From a checkpoint of a small transformer trained on Wikipedia.
Architecture: RMSNorm before each block, rotary positions, no biases in attention or MLP, untied embeddings, capped logits.
Training: a variant of SOAP for these matrices, 153M tokens.
Each number is 128 + 32 x the weight over its row's rms, rounded and kept within 0 to 255. Layers, rows and columns count from 0. Numbers have three digits each. The size before them is the row's rms in percent of the matrix's.

# q: layer 2 attention query, 128x128, rms 0.426, rows 50-70, columns 0-127
# k: layer 2 attention key, 128x128, rms 0.424, rows 50-69, columns 0-127
# v: layer 2 attention value, 128x128, rms 0.463, rows 32-63, columns 0-127
# o: layer 2 attention output (transposed), 128x128, rms 0.411, rows 32-63, columns 0-127
q50 097:120124124134117172144110215124142167110162140116118115139095180157146071094128183161134103107114154131153149104140109143139149075136198145146125125136061109146146179092109104141122105147068072098099134143138111100139124096076138102103109098126107110094082105152097115200099182099165048190108145097148152097112139159135088134084114153153072149221125071128146147084162127170164170122139
k50 101:157143100135145125165088099139101068163151131210136117120138169051127133138114139114120131188123142111130119115178158114076111124120168180125099136133103110149145102127168146104148079101171157172120095144116125095145105158213073224166177094157137167105113141172171105090147197117107185071151130124124092103120088157157159115110134126111116076086130165123150083094114077152108144104175
q51 100:099129147147113108154092099170100134129125065148133198150068144126152065151145132133089100144148105121126114146141110098111130150125131089146161130100084192131127157107102152045083117205093112119080146179140122078109146128109130146149242133145102132140091100091134124074152146158137101106128120134099211073117124130132154073159113166115136095125160074129183144093130130080152186169153
k51 099:154113161168202179156112169142106110135114155108136108060090151126139090148085096093214089125114173160129109073191158129091068107163155132121088098163137124122148144087154171136161154074139129157160134146095148184133126130130110153218073129149173104124077144191106092096096078158141100126127117092112121145184131119131071169156151113133088161099093104123151163106146137155151118165129
q52 088:142102112137156152134181150201147109128102130133155150134119145119117158087119140162133094103120128067082152076073117131099121121126170168107081134179107128144099093049082101178110092144137121135139156126135083168105130078135177098120107150152173077092078140153165110119086138082146105154124105167147115121091170137133163107108168110140119175196104164117146154143076022207120170118155
k52 090:150155084112091111079097133089133161111185114165124098173150142118124153124136139089113119181194087126147142126136107108143099086147149143125097081097060121063121150130225191114144152145135136091118080176140154108138114092136091118108132090131100190097167160094127121180132194120091130191137079117150152060167155178130068166136147126093114120139163098096153132125097194136139092125161
q53 089:117109122090145191100185102162091162183142156130119119106145091146123119140176136143147132089129098168168141128097140118107151107127130121135153137157166095118179056137160129062114120101166142142139119139121174132133194109150107094176042079088180118179167085081110082096083115067106118109133105165086125133173079170106118139132126136178122079051177093155074127120072137115129129152147
k53 082:129167119162082108157069133121201091124104159114151134170112135149118133101067128130107155141134119150098131179133180163136120146146083199116096152075074148119108188100098175182153148121121132206120152118155093124138083141083156155081145135144114107152154115148099172112170112179131115054099175125122173199082143047140152113154161133093127128141104144104150130160176180143147144151078
q54 099:152119102156164097160121121126151087080099149134091053161136134138113120159080104137154138101104119116123133129094112157132186123098134096099145142072147121140185108110096122142153145031138109200162119134166127138089105172123128117150127066116189074153070126175129103147095134132147167099149116170191059094132170138071162168110124144121138116144071074117105059118081149090116071090116
k54 097:134124146108157129055166117092125215178136144132149193194133096136083138127132105128123049162118121096126107126104087135119086119102074127081130117139096136127137147166125141131100106219106139128079162089156162188097152093139154147096134149103089094100154135095150176161155132100055119109151108107168145116156138139122120058113162082137122063091149147094157197194116124128133166125120
q55 097:087097130118137171151158158090123183091202127121123151142182150157183164080140100177151114128134119139098147149080149131162114152118113114086118142089174198164116158117169128074107105082151116068146156177118105115132097129180166119135087090173137130140150141138114146183125122142073144113144157175028117132100195128133177138149209128128119127131157212118092142102151166163124125135132
k55 091:125167093155129096134101123099159090114075160132154111136122096076095092139089188212132137108129109139089090168109097102139195145071113137158135090130116076105120072137135104177110139116114071140141108107126154172138148137179152147078181160125133116063124135081124118190120167092115159102138125167120134088133108177155103122076098117108141138174110078132122155145174090043050115079139
q56 093:118117154159103111143068107169149124144115166108093096105085103124150121121118144149149137202088142162081089161147169166120159155122137134068133100169107057097143167113160093138121127141152136117168116120140159105152137107092094148139233122153106076149068141070105175069099154169128221108103073102063125156100093101081182095122129097126128139148121103147092100141143128121117114118188
k56 090:064138150150132157136188116055116142138112098119165108169122125132124079131124100146191113132128110144151198112093080106167124111126066126167129134100101178163141144105070139148117137157074175069106173124105110135112078142087175151068110157129132093102181141100141120069141063102158112120148171116198181121156165139163118179171122112131184146117126107103083114171079166093125171144147
q57 091:149182086123120150088101171154124112145156103119142113107134147176136140136159152080153143157134103182173078086131147093137134140141105046144166195116116098104124151059079107121223113084142084137159133101116108128107126165087077093126124150133154130135118133127079165095117161188080112167125142105141020150112120139093130138151126131105154109091111144148139074175142135072089083169075
k57 086:104073169171192152139128166130089109083191155132115118155140099168126125097113127202138162107132149128095125119089113129109115163095082128084137135071138196147103133132106163168103136096137128120101109094173128114194152103181198136161180125138103081155042122114147128137131103091144074096134155123118168112128085097175116139107071158114056126145140082168176163079079100116114138096122
q58 093:146164150166142090119136083151049164130140125126109109135121102127099169050154116141133114160115132155117114083126109142147111154168064156213077173107205135124136122126137107164067087192156060144121153144086088122128162123127142033130118133101113137118133130119173095132138150163112185115068082113201091134136148177106134128130145101136140067109140163130125127082129082088096109169135
k58 094:102127130071113179114130154120144107115126151164101149151109091106124083143135099129162118082139114112154128150137113177133158092117141102067121128141088188071121160099175127098149191066143191150089105105085146132105085136137119170089151103110101149104198087154109160173139101048140143143188154089042186158130127164192142117152073133107100158117149118150123095139126148151207110102115
q59 092:110129100096106138143112168076152151167138117140167118147114219105140174126119119112126174110115111104098164150116137134134066105048163122133085152085137157167161137151136139146086136105066100131119132109128118132192104107104120191176168095183136089122124126119098183123140143062039130064082108097100130060145148108107108089173134142129116157143173153107170092106131143117093090091201
k59 083:154153198137181129109137102122162094094108155160133135110139145135054137178106140103199133141078137085071093096147152151116165180139142108171194094148154081156073125126189092090149152082132150113117103130138112179050114150128118065137124176128104133028116112139134111123083139161152079130126173100142104131125153145121137171098140106155175106114091113110109138173161092131108153195113
q60 092:103156113087065111117122154191103120130105176162178158180136133100157191129127103152135155113133112123207111051138147135118121114129108201144144115123108109105075112151149102083094089175147143095138163131074140122158165152158069177128125155100136073185134099102110159138126123109128142117149152162108137113167040082068093120145194125164084129088131149128169120152167150140093152085076
k60 101:113151156160203145112107120061170130165131075103138094087132135179133146089099132105137166123159126099113137177151180124135194145168125129097131088120152123165173155136147133143160171111094100144160155128149190069111075122104196113146106082148163126162117168171132199149137102144121073109099120112187112114110106093127165116120099195060111162191137160097105165158123156169092128172158
q61 096:142129126144141162110158051147143105245105091153098070109093133154080064109170147130132132132115165159141152140109162165087126130142150088063104110093134101135099149115137108114172178113168133128175179137134095116197166157152091148127152191158116089127108145142119128119085145134124126108146143158087092087104123113182151068172072115151127133163141140212117157147104067113163145118163
k61 095:110102148163099120137177141136123135075115105084085128128130143156146119137074086112139074185119124082114158096133123133154137079153151105156100194097100064153143147074118167149099066147140135130114113134130192094069109137032125124169160138084087168106177092066124112096155158159153105117119132132187196142085151138147094160148153179100171133077138084104116074116160145153134088140117
q62 095:124141105154203126130145115114123125081125124119137101133181106072157147149151116160149108118149139121124106169166172115101123112116142123124106153145127143151111158132136110215081120141128140123109130198111136178161102114154203143110063113117126116147134123163152077166105158160147208144107043123141207108146120093111166142147124138033071173195136175123152088160146132191156165162115
k62 088:106120109117046130089121109142144133094070150090175146076129129194128137160159130082103109094185094207173114076107111167165124091112143106185114127120153140123110152131103100070144123112164110090095151118082121096126146114121076135076146128113098150141170165072138100099143113114114130139146098150064139152116123179153110091078162160132148068034138111098087163120096072079132114106160
q63 102:087111173161066128124063138204127126122187152121123154167181133116146176113116132147135128174127123138146104158148131102118162130189190160199105106081121127195102207084164116102117104194126134107108177165099171103098150106132132105181188105137100124116108110135193081147057130138150141104142144151064157120153135203128123118132095116125136138114156186116149136114163111147164115114142
k63 096:148125145097168102135144183100176124147142063069151114125093106055129083178114101145118107140111127113125188145181128129094060171134118103095160096120104116118101122128133133133155127143146178185075119064107122158085128146087134134122109145122148095129136204150065116180134117092121140113126134037164101128059147070127144160137109129050111169111117094123140181086190129136129149101160
v32 100:131166116095156139081147074086148157165142119231128158215154172142116078170136146132144077135150161138097045129126158155085162138125071113101129147093156160135140122117113135125104109106126123131169120130156164129163127169151072118156118137076143112156125156131075105123143095093131078166197121098209115155138093156123177146114112132163076117199113095110109166128110160106119172142077
o32 103:109120130154108108126078091185136096122149141140092125132094107083153146147099113139112121159139090108210161125098141124164047115133129148111136128129089113081133146169136149182128178197158121079115123177088157077105112051158184082103117102121099121074162123096187116139148102148130138073113106145138189188133096155135075100082155132106106124085089155116117151179162178145115184166091
v33 109:097095152139134090104149150090157106153168131148129151159079200146157146127161114121140123156124191132130090105152150040146183196129076121138140130111130067146117115170145170146116189103127151148116149110157153128132118082182147163076121145067178177167134207080136095121097169152098096115106127166082120141167118115118117144095113155144129161090085149138139102195152158171059109088108
o33 103:118184122121073157105176151106129123136163126099106107131145113118103107120135112185107142144091107088065202079092091152134113110091150125151167193108082137101079082048118097121106108142162101127081193124116115089093136136097122105130152122136061152124086103083175108055138059176186096149131112157130142127096087166095167139150126103120156157066113060144105128096160144115121131148146
v34 088:096131141088108144081142117135101113130139129106170179079135094180146162125095141102121130120157201174149120129165132147138157059131109134150116165108156161133125110087130145130149186164100137168179112125185151098133167162092103194162142091138099106173147087190157145076145145128098169092190099123083214079205132103107143127135167131142217063095146119119123102128126121115108150111149
o34 092:112097120155083111095150139147158103198129072169148158152094120138093156132155176144192158149162149116099108078075137104106111126153185158149072120161142115132133151138129103097053093123141124104127128149074140152132114106105085128172152106165107087148170126132089136205095143144139119114124165158124000163148166109152136093129166149150147142115175179095137160089129101162089103155067
v35 099:137086146175221132134138140052107137211090094167100150133090128099170159169130147140174166161064076113119078147145127113114101118093126157111108136169127215094161157137171132106146094151151102074127086143097122142150144097121112131170085116117114151108138182124109158136091069127065117138115142099044167125171137134089124114137167081127065100100160110123136145134116083113145124151149
o35 096:181144108108152118100187069123165106168133108134178110156129187081100113090124123189113167099139145088115192122138155164122133169166120149100087121145108098126169097177099110182083088159146114181137110120111124105179137185180198170137072122136121134149199132127150088085145127111101122176119091124144157141160133071149098109100054141151170165106132154142125119139082167165093078164140
v36 092:190127099126090052091152137174078147134121159115102120114158153144109106146152177089085080088147108183134137186215101129148194110110158114112135087108128125136111053113119160124111128143141107120161140104120189134062085091106114158051125149108150160126200063143144138091161147191088146167076129123154133105115125151135125139132092100120094112136067154132160139175146159146110083108131
o36 088:104148165082129200165115151107088170114098111123126117138131140112164146102079183082055159135152135158134128096065158142154109122171141106153066138135083113164173125082195138075100169084106140146140203108118117129161102152119119165174168126166124156115085191074147167177079131119105116122173158119153089142019136126164135133132153131098126123099137129125121171138104172116106139103093
v37 096:147045147174128116076126189097129125187158158128117174145103091142155155159139152125122127096113138156131126094130173171107101122135098156185133146172165136094060071121145179107154139166083099103104128123130210114203117081093175117193105181104170129180092169156158115088150084139125111142135137129124176140146126139110116113116086139158110178101117141181159128134067098099161086117089
o37 092:143206110100115126147101103100155117123109132097165083123148154119131145102123134160129139195128155127108151120115118190140110081146140138139138173187124130129152165122145055088108136103139115127162107125089102090121130152130187104139116137172180101223135075137101090119078088027052160131146168164133137141199112131111134130103148119160143068102187196105119178092159142136115096145143
v38 087:163116096076106174146117132130144114131162108128122162143150155165108138160158096210121119166114151101116144118113114170168086097154084084048162142054072126154140175117126173171134205112158183168146162089173133135173108170085135111080169113172117143151155146113135053153149181158117083113165163126131100124052124121144151139079115098182144112126120097137151136147116126113111157072157
o38 085:098191179142118074109097154148145124121119157165159130149102108073151143138159149093111139169140143157141100133210138124185104092116125135156146166148120219074089153191121106124135132151107132093101133118113155135142154096162095135140152119094144130086093109124148104131133116152173111191148116123121124107107109147066115116195218204108100150104077143173126080128138108103158178178049
v39 103:124148117115116129134055149114108078083112103142096130091087120132062106104124145113136149116087110130058162105117143136130043102135155125156155081151090119162117129152088146104142148124084186096209105159125072154090129154115198086132133114137182146091139133082182153166095132099156129150102116128071087161074148132153045118143193118108147153140165135163091085109175117115187115110120
o39 103:110171098135148143136094157150131121115102131108124041127081095162084105214105175108080085134109125138154107150196127139113210090113100112138143168071140098105119107076136151145154107031132137102122103110223059134123143156104161109156098123116123105148123132146116147125147114178143185136105082152090115137101128132142189095150111117144119133137130143127188090082140147173111151115194
v40 100:146127170094153179127136075127142123163069149179139167102120137141074141158161149171164120169139109186106143177215090152163119123081191137131161101080175184074181112177074143151084132145090150115138099106140132134102146103154101073149120146118147115119101133103104072139130127103116141178075130127113099126125117167114149108150151138169103161147139076160152109147178106064046121145082
o40 100:125159114133087124093130091114094158098108087161079103091158133043132137161116165102136132092143142099152177136095133111108155139149111144080101163138154088139130126137060087159102134091093103122119107150116073090142134115122083166139117074059137164108120154093087125042141098162144096120158096150180166108128152101191061114146119162106106159169159164181128150130070165180126148084061
v41 099:118125088147098093115129145096141163142098133159120068119092178150148086152108095123127151106111214106160143105102157105081143175108152125171124119114156032147063134128123140044166114104142111129109185149155177144131034127141148156136079115141153171097092166152101138122131151182095163152104146162140109090146102092220141121184139164112161151132134125108094106096121178158104121094132
o41 098:161121134049165136157119112079101087147104139105086118072122139201087126081150142153159087126121123107143120137115062139146081109144117062129105130131114149077110104087156119110172181198128167099153105072126136108094168154151099076129182134121081147181122160058105127113132090134166136105128138141132091136121173193114160120111159103116153105076110069164144150175126128140140150069200
v42 113:112103163178103138081093158105138109173145161125140097072089087118142121068096073179188094134134145155131166083175168127135162103143159153141045125127100145164109145175096099161152161149066128135077148130181115119185111114057134157193154130124162117151120145173132102177169129102063171108186107112103109127108137138113173095151089168167166104132115120161099180117116137171151114141115
o42 113:172143089074126117161117135098160074188147118131088029026126156152088132123155077155133131119123122108115137145118162094139200149148159118112160153156207115121111149123101117101147089076156155140132149149106137157150147122107135148149114089135149055100115139124121151125077153140114080125137130076131077122202132177108081112144112159161104113044151155143110116112167158123106075148082
v43 091:138192098063093151132148149130134112141116079135135124118100134144159108147063100144117107064182157130170147167122133108168118125065115103123157143096133141166111178166123099123112101101111105119131108142097132189100122175069163084079183111167093211167182162173165145146150182168098122161182141114060150130135125070176155176163139108113125089100145166055117113124117107153132126145122
o43 087:113129156160126108101123105160108148181165131148123144104078110111110089045203153106086170106108076153125065098148081123120139142121106084098099144138122133116100099131169139116115168121163213075178124111164120155186108126177085100122098110103071141132158139160107132128105139092150093153062146169180113139130162118062113074172135120148070135063105085147122182096086154128140146131107
v44 087:113154098157112123148113145122139195132099154085159145137124139117160096140108109075106141170064228107127135100086104141106119084121145090113159166158146118177107074107111097048130124150174078044084164129155105115201105120073120105143130115138152120142129076118094129101154139144086133131091155156146130103093047164141149161118083100097126127110040141108119103176138103084114139156139
o44 090:113137169042175092150092130181150116120131148093182114097138111156138211084069124151122145148167165145116038131083100099138097142110105102128146128116114123157096120169170139129113097138103068113096155103163173145097172133148103129053192083166114167167138188099119104100118131158068163159152120108110155127148151102120148089132210111097154084127146160112151114125160110104089134113094
v45 107:122126145092145139160096093167118111092132137059128122161124131169102149094165115085128141121120168189088094127092104139123057154126087154108105127138131155128199085137112150184184149134198074160138057156073098136124105091156138136106137147154112104182170104136142157151125113176141153098101150149153090159086057178124119122124163081119063170197128062153148123075133106137107154153146
o45 098:184124141183150090142136192123156157157141160134178125162175147096159139139131162145090156097128060128107144142162126102197148134144128075087096108176131118138134128129080070110106155184043133112120148125171208098082134121106151097105137100135166119128101157144111100087117180149098164109195151130113120122151132107143166159154085196127078165182068126086136096181117132112121111095165
v46 099:091091086102171142156064137114136104110118143076123063079107063125128147163078093173115109078134095081175113115157087108183132090158079112140152093089134112101136166106093137132117170126128142158119088123098145102040148129104133202075129086138138167043108177137107180113171094146085101097168132120083166121134151094163093152093112097082136115139134150135137147116124142130136156079164
o46 097:145149105190114139089123145140142171104100109148107138194122144165145093071156131097167153126096109138084095132137159143094198143170148181138069148134074138078148093116135217102166103099112110215170137086124140183211149165116121106169112147092144078135176103110112077185170134144142101149083122096115102160158138159053138112100129122093124131132116118135130132120152077149143133107154
v47 099:133100095144155121040145103096138153156133121151127204116125125083175116099120193111124157132070102133095135132158130106111132077121128106149135131098158145115109133129089183117072166200113146088137129116154183061164080127133082134167103125056156179080166128147120154156153121078054141183103126133107164145108125201127089128092113069118105136106135139099205096093109130135097135119155
o47 100:125154169125086140155123095114129137159108110088150125184076161125152148139132160135110104149130135126122123118042123144143117163212078127121102127163060123089155092160158100145098056134134070152062095164062047103138168080170143137143182094141160146112182203126134136093202130149092111122118098149104125161108105157130141087121146105106120164108176166175113163126170111135107123140145
v48 107:072095176095128135153121119137105153145141166110153136158099073120198148079105083076152140121111153148106129147168141120163138144083081211058210056123113155104171113155077141179102112131122140133164122119146142169131135057121157124133107129101132077156077083091166143081172089097174145128105134084089165120166131146160143088150192133154140159117117066143111118138163158138149120104120
o48 097:083111094152112110126093151104150131091183074113103116155218145129133082106118087204151133082134114083125165107166137153098151064119136083156102144119090068108071169114100069177085130154119140124097138100110113158133134106113121135136178110150097170167151150132140119146082185114187111162117134190163104144162122152143094122101039150099095144166079183130131159101084088116117126155139
v49 090:135134110167177173160147110111166167191110062143110122148052130109143152125171207081130139045119100150091135165169126098164199121156175190097102052096150140109140162152132123149104116134095171106114144093193113151160144066150135102121138141134149117103096139133085115147099153094191138132094166151144138109065153127119150123131170148174137159148112117147149138193109131109109153156179
o49 091:099114175167154123136146116094060122076190119137090146093099144118153127152114062108157132161132168150079140145111151159103109125112139110133064139129107122117133108157075068144116180142069136147127091205108124132222101123111113161140117113140143158125064144100110139064141109123067082072173097129126154093123157151114092130173084100110150125152094144089065112079089189109138098152168
v50 099:171112120112161173157079108109171125168117133125150084084071148085164144131113117124093160208105133129140096149115147141093076122065134165112057064067127155129131140139125137099103131098102102160107118146032086120146110098112150152082126104162108107076192182133161130150135140100111141075166129175077100130124130146119152102134137085212153157163131117154108168138174102147176170115152
o50 097:136095085126112067108181086093163130133151172102112100130174153154128081170162077113091094112118121134105096124168110124101192136164139100098106170153121138112192135177081104220170119107137131176128148064162137142189136162144081085143140149142121099177116083123145109119160183170111115154165166134135064153122153138112107148110095168147137098081080093162121069125128176079136107147081
v51 103:120114122117096145092157186106112097163147078152116148081182059180121117073155086100099145146153138123083182141168189169123115128135112135166158097118168155158091146152102106136128161119184153081164061141086127096089122118104096121136172138060118110173102165152113116159165122088146088155137124180129153156138127131125131126166165118159131145086096202110138133156137141054098215134076
o51 106:183090125122055098110138149139136202154153099190073125154165035130150098157122085104125108111095104116143139059125057094114148144094179136141069163147205124113125167135164167108104094123161140100139128123154036145156156107092111130153171094183188133185155101133143151092163109158118140148148134124150138113146127168158178080153109131154134148111135141126088150108116146111166129093111
v52 109:092182172130123094138186119100143122099119104133103139209133121142078104154158086127133135143150119175102108152127136105168134189131144164106137142132103168055191091118106154190101104126114101119202145126101162103149110175112058166077068150167117128147115102149131098143135055102172070102121169081164187142106105143128137122131167136142066156178129138156103114153135157085112099143066
o52 104:134126172163126168125094090116165154116128131165106128128191166086195095136111135129133069144138100061132146098153105094102109115060103130156130128155084092195079167115092117134160179102106185168058127191147174133111130159147198152120136140099128132069141156131111121104146143121147158088108089094166125117071134119113103160130106146106128109146086179104172150090142150208119194169109
v53 100:120135076155159124134133181120111098136158187109091181139120139150154165180182161139130166103077116105126105078215131109072163171166055104137140169139128151133111097127127159159156106132194099105060131140161172130142142122143141157186064086110152148141138142160115140129100127099154119149134163063120158126089112107092063126150112151048137163135180060159145137150105137137101112130080
o53 101:179130136127144146159093096077202108116127132160179151148086127104111182106094125159153105104189153149129195124140153201113117093098159112148135082126126163103127125155153063064086126131067130106170134139070118146131080118150192156143123131143150111139114131100096105087100110166192154097059046142127128152171114120136164177062134112136096115116112175102116183124181128123133140137167
v54 113:174098123144129135117109112117067090131119124113140160076100083137132119122133108117142114092077116110171123154109172173122123070097174090177125108153160150080108128096116079093052074167100165100214089096111149077097138141122128168151117129094117125111167152104177116170122160066150167141097119120159070138201115128089088118151162084118117114185108173149128100134169111138103151197184
o54 104:134129094137097145103128140124147179169115147114120142139117162065047117154100140069127105119141113187162187132053123117114144143164138139136191192129102124167133146118160214191201093101109145090131111131151081153153119126127160088130122162138151096136141141127120148133148123140101120160141096120114068152080148132185165111180142153164189104173155177108101123127114184105094092046153
v55 108:126127068213153101130127122144124116102101136114169084134139090100095095166078215128132143151090128130121041160099096087113134167112158112111091160075175086121084109102143131134120082142125120159066132076109110109125108109200124115169135116144147085091188178134117126165119161131166074161177113166149120129111129110104159114118079144139130117128251125122113133074133120149110112139137
o55 105:162082108117129140139132128095141131103138120119125173111140135144109112130169132081136086092168121142132082127054168141154107146133082111137196095133087195079156109153084091153109173106124116097163108125109165152139076094105088048106118212116133159071093133136145157145189062122111150083131132140165181169189142114146180142076094103127144190104105097133117103128187090134072113137132
v56 094:117151105101099156100115143123175091135142166111125172055056099104130096080144142081120150132153133139120111124134177089128196137184120097173098118103135140097091166077117116092119169144095137057152150085139155130183079101131225147104099124114129146103095145127054169136091127133118125123103164189174131096176136134145067123109120114198149164080138200111123105157134122144153128117157
o56 094:115137124117115174143129113115097118122153154135165132124071152146141161182144077124135113176127137127126150130115086102130058083136155151150127168161142143086153157094096169123169143120123107199106178160150095165162158123109122083116202155112153093178103107147098141056186100127061155088109136140067076178072099190107118166122157073143143093117114116113159172072113141065096078114134
v57 084:134188090168180122119150091153155160108156113152112165084115164030111151142148169155157145160089109069116142086099150165119145117130149126122114174157157169168111105082096150088157192117087102094158101132164101103117128119111137072133061114067073143131135091182146138169101165116123119125094147118170152136093151178087093067164155051123155150164071124141149146113171128160136132106130
o57 086:145108145117141191118083125125145101107104156111175092111072060096128101162091118096123159155161144165103136126138130131187102189100036172109139084124100100111158114148100130209127086107144143154062079132118142096132126137134154142181172087127136148153123143121127145088154157163116161112078096140075078135128132054182119089091159139146099080061143173165158150123144111088181124131104
v58 102:112137124173137146143149147158127089130104188117125117069067063113149155145173130138153159130121145066145135127174137183066136050165141156132133143105189138152119148183158093074074145158138085134074136097145136172181077120127110109140160138119088091123162111123034151130155185130103161149141119096110180096134111070180122110172138116124143153109133149082132128092122108162133141079061
o58 100:137068081103134110169155126123078114237176121157124169116152150226150140129128103111101157105118143155124154194111134164117119141144152138106094132174156093133121170151139079069108148134118110122155137045066127169202120096109129161102152121089098092164151143107115128105147082108130091124079116150144122133157156089151118098137145130169123102124170117141115156138104098130227127093073
v59 094:126144152093116179081123138156140167106163128114140090115181177098057190173135143124147095132189148111140129135145081095192133149133116139079085066142156130124165132139135123078160168092082122170096125197131126159119119106119163095098105093116157094131079128113135141100132166126185160108115137106194079060149133084149078132138119203114128147118070089139082104077137121181105087103117
o59 092:108113119132188141089128151122122106099126130096102109165116104167138132099102172112165162194066162155141119128152136192110130076048119105099155090084140069149140118065035155101136156153110134113175116150133087069090104149094081097126109126102125099106121127125084156111085175159095133064132205140115085104149079091117120133121134147131094126153113075164156140182144121098117146162067
v60 106:080137152063122138103084111107101142135158142158099130097103171150158124095097086150193058110169098179103105149166133133173149161168102176107162040142056080117171124152109114155173142118071109120130161167151154118115171132123124129153122119103182132097114132123134151140128073189171183074171153113071152140158152147118113134142127099144132112143110120169113077160148107090142161142038
o60 106:107130154167140098123150128172140098076154127130081098109138161110158112202139128158136168093082136075129178120133117115114185124127144073191115182112153075151155122027160118127143122100160154168113164125130163126138080142110114106089095071103103088153153108142112117152107180174127085148081129142109140124110114137115068065123077148124186120089094161102159174118183126173146072124184
v61 094:093134072086174102103171160087159137117125133142122171136161112197152156096150101129121155113159115089100178109194093117132135157185129177145192108124093182100150126119143133211166143135166120176148130150134121121127203125121171152186099135092177079158134103148149159125090083112136086148134146081149215158125146142152085141114132172082094104134099172134152178167121157114082117095126
o61 091:071123115154151108128106110127147113064134089210125145130159093075173124149113121173168134181090105089127115127137128144126134127121187178170069063142084078154116138132138138099068115111071133178100169131094077136095135115137121141180115097163177020157132126130086128131186132127146168175078068138131145089159125122124161150124112151123117171106191160093089150138130133151145150113099
v62 113:117125149079102125133122126118129157100151163149128161157138116178129132092092126163066085148160129175152105090188118144178135130164098112141183155080068123143222159160140112181073118174130170138144177111187168147161173108142057205131138147113110125094097087042154138080131102149133116110155114123137188140117124180163124121119133147135108109069157116145106133133136141146110180182152
o62 111:075155131106108106190088197180116126084131128140126129202136134092165176162196143133172154161109134068183167149135126127101073098150168149151095090089132183134069080137142102139126078147123065180068147165116145118147120146164165114164156093141064136081127126166107147209132153131152107147158124108114124133146152151141089190131128105097153151156152126099138138120173084135094166124135
v63 106:155189111138096141151140114126119125128134127152144149080163156107178198145125129134123112137152119137173198123105106121082127106166106110127085108151154153184127131160108100037110202078125112091105111136183072176135149138094066130165116103157117171111112159159106120145137169198102151107150106109111116083127194118119151201166146135140190142073139079161107144068088153170168133122150
o63 096:123123136121161128139103107164146106180096107137079105160055100193067150127161135144200154158120125163111137114187152149125132132120156143055087132117207105124149107180075083109121079166186138149152092127149163098163083172134100132086188144107166096107117122106125137151106121164177122132114140094121095129108093071147134103136118092195098091099158110150098168175146083069123073125128
q64 101:112210133023152190135182085157150086136114086110140121186102076158111126112131174142132127173109119121107100164124092153153103129076053130170089181084146121147139145153065090100109162132109106130147148116177099105185172165155136115162116111146146134118165147090092094126118132114097131106134174121155099110114132109146189137133180109107140128115048109159135191125158176152144127092096
k64 081:113121131121162090099059149109140117118115171138143128126104156155104107160164074103152150132120064149130117143121161114131114169091147047121126104123154128134130103105158205198109098164123116091132117119099142159160090114152149118120121167133132073092101120180135154069173092161103175113080140136125213104128163108157082185164077137197201145101167127154050107148144072124112147107130
q65 114:145169130054118150163185088144114108144141144122089064138156138084096133138139138176137103131150086115116137099122081135147154138126112121148098170068187141135200156138094082088200162165123178096150151095237152161144122105109164045164110099115158111140170146101133115097111095152162081140149147119117143132158117179144102135117133124153138108101097093112201168182129131110170094099140
k65 117:123178154123148142098144161162140137113119131114109149185094162143128133149079204105097163117118109131137104125096171185142125091112112098167092112041112138179083140137120078137136177174149112155222108127136118176165135145127136141190092129126152117165150113149126130130113154162131132119190176055127131143073100154188109089155112115141101182172129126124122165145099152208206128110166
q66 083:140187093070126114156165134143086128041150179109117130192210106135062137129112189165124116159116127110120129082122116114168077066107088122125113156078114143166189176136034149093123160191128180124180110148168156096161161110147137056101120115136124112143150105112095099127108101121111108133146165139136166120127095177126143170148152074091118101114131096088143135121155152146138119120152
k66 089:150129171125134092109138181095114149135139107148157145136120163150145171098117147106121208098115089162153117115142179195150129148124121100105124089075141175165096105133134109135136142162153077116129192118083234125139114127111120160154085137129219120153144091135150146146092129139160144083149201056121111157063111135120126144125095174118146089118098175165125163123104152222170148143131
q67 074:173094102134077138124083136090129117126097181090175088113155146129142191180130121090118123114151119160140170120113116151166149143159178096104151112104115175137169152061107109111184148170130137105130121070112156161140153153109141068176115085128161094197149155108172111204155099154140142167142133138058153131198123187129133152112090143114127142104122117072192155136159162121126046107159
k67 074:092184141113175127137163103138101084118105180071150102170110146114111144126105124151073090138115118130175072133138141195112132080200082125105104084084128121104084144127074082116141174173155143113164159163145153154096166087148126132098110146113156118134158084196111131101096159105210158122154154109113048104095106125108121085108165115102091115139129119072179154167099144101174107130189
q68 073:140206172063157112138165163107104143100135125151125179179126098171086128152125175166158089194139161100133125074129112129104100098104038126134107165094113133140178177195108123098092090188157133151182156144131143085153117097153123108103167154150133091050140098128106102106051087157128140102148149108156091123107105136114145140157159105166147115103191096161164126107121118125150141076154
k68 070:188078096142075128162129153153141136108156142120129185144106163159163171136119111113131162144171098146150125104106145169157147138134128050171105112142114158164104070118193111101134149134047133079109120109133156115118154142149096125172085087107184164215127099177163145160123142139162174108103173081133156135107121130208138138156109145041134152125078182114139137159134159152172147121179
q69 074:145182116111142102155154152137104135078145181137159151238213162143064169148137158135102095135161146143105104094126119075138115110131102123148119130059122110130161142120106123130157129183092154126121189164193198087163109173131184048094124136105144105108089137103129118157110104123127141149142138079060173120176106168115076186124083147114129132094147116119154111101152150105136117132157
k69 085:102132151113078133163141128196128178084087113151154135119099168121136162152109182084078183108109080150169065139127168208120104124157110081105123070127170142149081137134077140160122151140151092115153128122123185115111148114108100138148055124109154123166158084161102157119091166133167219097184198106104092115069127168153126121150132121066111118152105176132145118132130168156158127129135
q70 081:145186110093130112159097094140109157049129141108166141176131100116083113201175195126098111185150148114126075121107139135157097104095084120143139123093178129123204145146078101097133099196138115138149130156134189098152116168124109112101144119103091095106110107094115059115156128195082087159159138104103104139128120160140183123158109129138093155065155099136135160066131200171098130151116